Part of a small language model's weights.
Size: 3 heads of 64, MLP 768 squared ReLU.
Architecture: RMSNorm before each block, biases, exclusive self-attention, value embeddings, a smear gate, an embedding shortcut, skips across layers, LayerScale, capped logits.
Training: 535M tokens, 11193 steps.
Each number is 500 + 25 x the weight over its row's rms, rounded and kept within 0 to 999. Layers, rows and columns count from 0. Numbers have three digits each. The size before them is the row's rms in percent of the matrix's.

# q: layer 7 attention query, 192x192, rms 0.158, rows 182-191, columns 144-191
# k: layer 7 attention key, 192x192, rms 0.156, rows 182-191, columns 144-191
# v: layer 7 attention value, 192x192, rms 0.156, rows 128-177, columns 144-191
# o: layer 7 attention output (transposed), 192x192, rms 0.158, rows 128-177, columns 144-191
q182 088:491485485547542556540530512498490523489468503491505509524513506492496541519514493490487537468510524511503475463479500499511521539458472533496537
k182 097:495535553492499522531478516530528508500533488486508507546531541484512476488485537491510494473503474505485484476478493484508521478464508516521517
q183 082:511475505502502520449474457526521494479512511559472473452538477510452502497485491472504481506471488514490536488501478504504469485547501515511498
k183 093:532506506506499507448517412541510506498475517516481457484494523496510550477507470444471518545468518530468532504526501473502470496488480518500549
q184 100:550509509508501512482477517478470494500515485494530518518500537499496487467441494453536515505508497495539493532504476499481484489501534529523493
k184 098:508483510497495450535512509462459496442486489495521510517511482531537500498484512470527509515534508510545511520501491484528555493503502470541485
q185 101:491507523490487454537527530522524478507508492539508488483475514460464476534507492528486487534488490525494481487525530503526491543474523470476470
k185 096:459507511469484482490501497484509506488491528496473477503476486429507478490499489558498485478522498478486477513528496487502478492513467475444497
q186 091:513481511534541533493486540483525478472522484536493499493533516473500506481496520479504513498500544493556531531513461461464481528514477511536448
k186 088:554510509500518533503445502540527522464524484529501476500481546456545569484490510458478467531502539484551504501496518499543482527480518473522527
q187 078:479511527491510490515528543472505468528502478494548498500474473481491511525532504501489501470491522505504487501482499474527485567486464508477497
k187 084:466490495489491524493544507491520497496480500458504466494468472494486523525488522554519488492481494451478500478500510496539494496521446525490495
q188 094:505483487528506534510517544505500503516516515516519510499520539515467465475437486482560493503502540497547509533511490451505484507493501497530523
k188 105:491479501524468502494488528512482510503517507496510529504525542474537534503518496477548506512538527520538512475484506502536527511482528520537569
q189 081:495532513502512525508499524472526508486487525454504495503478535444504500497538517528470462474529484522497527498474494511489481485503458470479465
k189 089:493482504503507530547471560475539476510551501497499513505537499483483488520501509537543460510545473474535507494473489539472510496511491442520469
q190 101:513464506499494515515507553479577496504508505466509493490523531506490525523493462462548505501511521499545507485515445513509523507526537500516531
k190 090:542468507504508502473491491514470490492470516507511543487544526460473542509484425474517538522481470475495488498525474502503468485528529483481459
q191 090:460493529492502507530471491501480488512535480476544501469497521457491496511518524487486489504485523526521521520514478513461499554459537467533520
k191 077:496506530443511508490471482511501494534523493470541447466455514470493517477473470493512526489470508505490465523552488479525475507437513519532514
v128 129:452497476482550496518466511493473494483521521452474503459500508476530524535465536501500506467491522481522483509551471507488525510505506494429503
o128 120:463472464486534528502504527492509548492521493490478464465492472492534511555536505511491481486495528491540478522534454476486537528482526508433497
v129 118:494484480502507502476483482496464489527489471491482513489533492469480506516514509551529536540500465529449464502522496548447523461479484512441490
o129 097:509504489505497513500503522482522527496532459485497557536562507499504484520517490537497530532511522553487468526543495499444532538443544499445466
v130 109:477489546524476513452514491543489497477497497518556558482476481502527509499514548521549530524512497465501502463479519492478466489464535489449537
o130 110:474484538498498502454509538528569513458490482499549544499478490509506532486472548512531530509509481453524530481511495472498499478481509495435527
v131 109:509505477514480476513510469501502513536499510509495491476501495461464501507486518541496539487502474486498531525515518539483514506493487517455536
o131 115:484505496540452488519525477498468534521508502521508481505484505483461501537506526506493536472481527498509518505513525502482540515455505491469493
v132 109:481513485516483527523496498508510503471523489491484504490496540489508484516501536565480506534515507503509555507491509519501525532454508517481541
o132 116:463485457517489491503497511521495487459524473482500511463444514477501503501490538536469527532523506504523537524494509511528530539484515515472499
v133 111:492520536518500541496498470528497520474531501481530515476512503535543503492497550469513512466483486472461493479472554478493491529458531504460480
o133 108:471504513520513558480497498539502522482493544453540508463493500527512509488475527489514507434472489447503514474469526483535489497470503475484496
v134 111:523531501482456501520472453480493482528516509514474490498508515517484499458482486486443515470462530469447507520480476478503500496510485498542529
o134 124:517535512489483501532469425493479490505481499518464466493508491555466512460501452478466500495463498456465495499471489518515473501519481461548512
v135 110:492508549495510524481487517522481497530536490466490492510523549515507530536519529463477512499485474496489480463534468509481473519505477497503493
o135 120:518475548490521499440500525498505478528517487464480509518547550499517518490474521483488488505472465497499522525522484479458472517489449518492518
v136 094:508483471495535518545462485496496511494549487529494452504499523512514526485487506438504503479517474527479539457519505488503578509493517537479535
o136 097:528481477503518532505470527494479496495529471529497460485499532511498503523523516452506485453515472511448543504492491526487517520477507459524497
v137 110:514497508498476555475520451529466491487414518460491481442464468485506444521526495556523483534484482460531470508486541475538488498464492553485469
o137 119:484514506490465534474505472543541510467430521467528509481459479499504458511485476526562522532481530483518509499497546515541506492483488506503463
v138 106:528450505483496478505520505461469471515529517482493496470541504493483538508524503545502509481524519463441516546488470533512483504465492502433502
o138 092:495463507464463476515500501449491473505537481497528490502522501499493514499474498517510489511520516477460499520482490511498515526448486529430502
v139 130:457507474527532472509500514503495513515490478482486502480543525475506485505524486483520525468515485507489537509480539542510524477519523446509466
o139 132:441505496558531468510516553511486516509504476474496515473505532495505498547483492473511511455504502488501509519478525505520517468508509434501491
v140 115:483508506486508500510457514481429499467542493516452505506483468540521478533499491540495445496527552501506487508490512527540535497508503501475473
o140 117:485480470489501493514493497460527471501518481534453494494511453524523464520490488523481496518547530530471474510520523514514542508503529535445458
v141 125:491488505530526500481558489511482513500458502484493517518525510484515447519514473493474529524497517498472488502474508518514516487475534492496485
o141 110:486500532527547499459551486523527466517468530473491482514481516509514452550506460472478504529471513477494489472478529508511497483465511493503527
v142 116:497482519486536484528557473493486489489491544460502509547515529531476514491524482461530467487524469538500473510436501504518487475513467520489481
o142 118:512493530493544511488565482477514488488514536481505482522477523527516491532490484484544458497515474529498467497417515519546485514513462535518496
v143 138:514502472515466494521502508538496540515522447530477500500452478476501554494469488518497518504480503515471470505491496508473526493509513538519457
o143 138:508501461518470505522494529535527536521516457516479514523500478502483550512539509513487542494482517523474494507511490542474510480516516503534423
v144 109:542507485497518455513488494494497526514489501467511526521496520448509530495530496457504479507471428524474497481526553528542488438566510489513474
o144 125:535495480503500489514504479478479523503506502472531524495468501424496515500460518451486490506503456514487489529517559513527512490520529513497441
v145 108:478496527479485494493495497530485489480516534486478524519463522500555476540468479530483473551523502522503512505498496461514507445501497540550532
o145 129:481494529487500478472512490509535504493530513489474520482475499505528462533522477534488495549543510516499505496500501462537507470501478541516503
v146 131:512504471521510511519504516514468488504472484502535495534510500524507510508509502506512531431493543495546487491475480518510472488479515480476495
o146 131:523515472497518512540492486503502475512476480501517470555500527524523510527505489482509504470473505477529518487493485545508445473493508488501496
v147 107:501510504492462508488477519536476468489511465448471480487472495514503544503486484497454499529502487460497505526504522533476502507503513502480474
o147 120:506493482525473514476470502550517465504481459447453492510462497518470572500496496505509494508499484447502520516505495529484508542501512510483457
v148 121:514532496478490506467499500517479488479442466498511538508501479467474467543447504497511474507491507497477499501532528504500496514560514506516487
o148 109:497543522471499491486463490529511476471455497495504517513498475461503482549554499504514491497509529486488479527529522481492519534569528489489488
v149 089:494485493525515502496487510480501510476524493536517524476520528526497535471507517470503511477527530499522517508482497497501551518426505523455540
o149 096:470501507522506525508469525492498469506505490525538493489465534521496534501470508473484483456541505468516506524471486502500497516434484503484525
v150 090:471495441500492488491530482500521499469514484520501504485534492483487485496518517476523545469495503503482531529541505521450545539490534515475523
o150 111:449500473542532499470507512527460478493490472499505496478517511477493488518480493470520511463490487492465506518531470517440538523483528469498515
v151 110:447502512501522504483533473497469493459514515492495462502485477510543523499519485454506523511508515490488492507477482474518507475462525504474510
o151 120:467498521500538499486524502507541496457482516506492472515482490538525530530507498447516506519485491475468512476461486496504467441495500474475513
v152 109:509482502499487505486506474532508510510509533489484511526528494562479465473547519509531495500458516513499518493516504470498458514499524501500496
o152 116:493490488505490488499509449523499516496528517479500511545503539566483470456462516507515456502493498501535502492504517468528482516482532513500520
v153 128:473503560494538459526512497480532482455514529501533475469530489540488471514472516465541476490524472477509532521533485534484502509535533488451477
o153 122:477486533512556481501539525491443510461512536515523476474502449541515486509516525473562485485534504505476507525511494521504509517517547473466490
v154 111:454482501530484502454495479492475515488500522479503487469515476511477486523542493505499532528513515487478488490513536474515537515506498501464443
o154 079:484506500537495515463477518488542491483510534485535506533534493519481478520479485498502561505454555481495514445535541466501499493502481510487480
v155 113:497480486490491518459489525490502489487501520491490483488513494522496502503523492488497502497480517532493508529512502517501573561489546527543494
o155 115:502504500515523526455487480505469450533467520482481489499521516515494502496478491481495499489463514524488501510517487523479552544462536512525497
v156 120:517498539484506445492538489511510495510483477515499562563482488503493484482544496546550536500493478529482558452490500524436464477535529507477524
o156 129:536504532520534467495560516500509519514492460500473531532508479495516507477474524552529522497493456531466551461534488524442497456546523526487546
v157 120:525514471528529462512521521505534527532484498521504489468514495492494527490530477502468523475510512490507473540514475479504524520509492459516437
o157 076:510536474532483486535497511519497510510478514500509534505510503519489487493492464504468557495493510505501479504510493484490458521512502494534476
v158 123:484446495542502511509511470497511511480545502519518453507489512521521472496502493451500493566495487513506480512472522518527566523503487490478477
o158 122:478477468547509507492507462467515473495510517504514441533462543503514472487495520456502537570510487529469474490483542511502521517484494512479493
v159 109:484528507506492496509495494528542523517440552470537522480452482499510529489485508514453518545515501515467467511505509471491495481538488483497523
o159 081:517497491495484493489520487540536544480479522496491540513501476502493497473512512528465541547500515516525475495522523433507490490557512509481518
v160 121:510459514514477502516543492530460470526506521489529541518500493503472496513494525574527519491508482521513478554482480525475530473470517492470504
o160 122:494478534507488491528541494522512467521522493522539540551485507521484490503523509551517513497516511540513473532470506519464537504455538494480457
v161 118:504480505454502509463530512490479496484451505471473540496498489500547518493515493477454507485501498454514499493491487486484463482520487509506452
o161 138:470463505454510521457520503479522511499448494474477528466493467507521482485467473501464487491511487449518510515491470481515493505506463545513472
v162 127:536455518476505532511517460471485515497502507506440510501476470519532498453513507464482470531472519524465492490483474537487495499491515476489464
o162 125:514481501483508533480528485486512483489501515494435529499511470535520483416452513477477481541484467519478492505511467547491496489479513490478500
v163 097:516523533508544522541518472482524528484472503485504475499492511490552485498481527495502495499472470474537489476469488526530473476478460498478533
o163 113:510528501484523509515546503462501586458495518492513487476480482489544500523522519497504509525516493497513498509470512518532472509475482504468526
v164 125:483469466511481507478560468522489508514486476458500479518501468494497484483539497512495511490494509471480491517481488469479507505449487470509537
o164 127:501482467515488497498536441520521497495448508484484501497489488481492472491493501511517504469488492474485495486475477479449472523502469490526524
v165 125:496502477497464517505511479516462518475498493497528493495453454455518471504511481523497493487467552468479499470510500483515500505490480473528501
o165 124:485500464488463490530503466507571518483477489500511498488479459456490490477489520522517528473462520486495497482534512476511520458524480456537497
v166 128:508469486471455501477477512515497511519515469510433496484492501533464486505542450561514506491491550511460547482505536533501482569536485521469495
o166 109:477461488502479506481451504518484500512527469518458508515514508514452470499470467550530511478464553519491558475508543533514510554526469512483513
v167 100:490505471498520480498479515503503465498531496505471500504469497513488520511501507484479493528514512543467517513510498477484535500508521499489513
o167 111:525484504514543501481481547508483462498524457502472497501505502528481496499500474494509458505498489527475528484497485473475533493525503490500497
v168 089:487526493512506446514539479486508529476494539518495484484532486477521494501520473512503503491503522501493492520534482494554520494498561519511498
o168 106:466535510506517451508531502512495532481492537499527495504495486511510528533484504465499531523507538499458470484524521503520499461493569523487522
v169 116:477486489516508475512514482498510481492543519521514509475501496479479479521500498492524489507502475485527492529495502505469492491491476508482523
o169 122:499491515526484477511546462478511465469533488565516472491482530493533458531507474476526514490496480496526455526489531479436511512475486485488511
v170 122:469475502518521515528480501496495523486484530477473495500495531450489528515523478485523479492516545535491476490470486503516493511470496473506513
o170 120:487482493518514504507474481491496531487486519509505485534489547471502513521478506494505497521520538531499473458487490492486485480460481473524520
v171 100:496526472517498452532505548547526533507529493546460468497505476490527530496483483512500474487476535481469489484520489490543481482484543521522536
o171 125:500496478482465441510534516529499532507520483524479493510550512504505506507490512505489484503471525488487470492540523478523490477493540523492541
v172 102:488488491504529517557496509498556500487502484496512516496505517468535510481492556477508525496510444526545489474517515502490508500472552497435562
o172 094:502466517504493534503527532506464526500502494514507498477503531453509495518518558484497479478510455510516480486510484503474509497473535487457554
v173 115:540530506502500477483474506491516512506502534498516474512499517501520514505519523483533460496508494494446517503480474504502471517469513474491587
o173 124:540535491500494444470494509508461532488501526461522485523520517503514526524468526488518460510508495495464539479477455478513464482465507485478569
v174 117:506473505502499450548488545487528468564521487529468507530495529514494507492488455516501456496517489507468514528486487488520487500524486512558511
o174 105:530460521464488442535503504489466461549534473534456512519490528502497483480504456527504468504518498527500476535479510478527503506522511514538493
v175 096:531521527481466508458496460518460488552437505502498493502473500547512463507514450543523484480511527483515505535474510500521481473500440533515500
o175 098:492530516488466498508486447523536494539442490512500491527472486527500480483480438537512553525516510501517526518481527524526475483514484531500503
v176 113:497483515486489485504491484496490490511498510574484507495506489476444536461484502491505499502515465496486501510536434469520457502468545493487506
o176 116:515484530468477518501495473532490496472499511561484515495524502532449527438520523515474482508488449498451482485520429514522467464451536470506501
v177 115:509535509476504516471483485498484512491530474498508515479534513503549506501492556441523521510484508471494518438536504500481488512481546492473545
o177 113:500534490454501508458460501481511509508528480494515484475540506501543523503472538449506470486485492449506528484535498494523490526452516476477518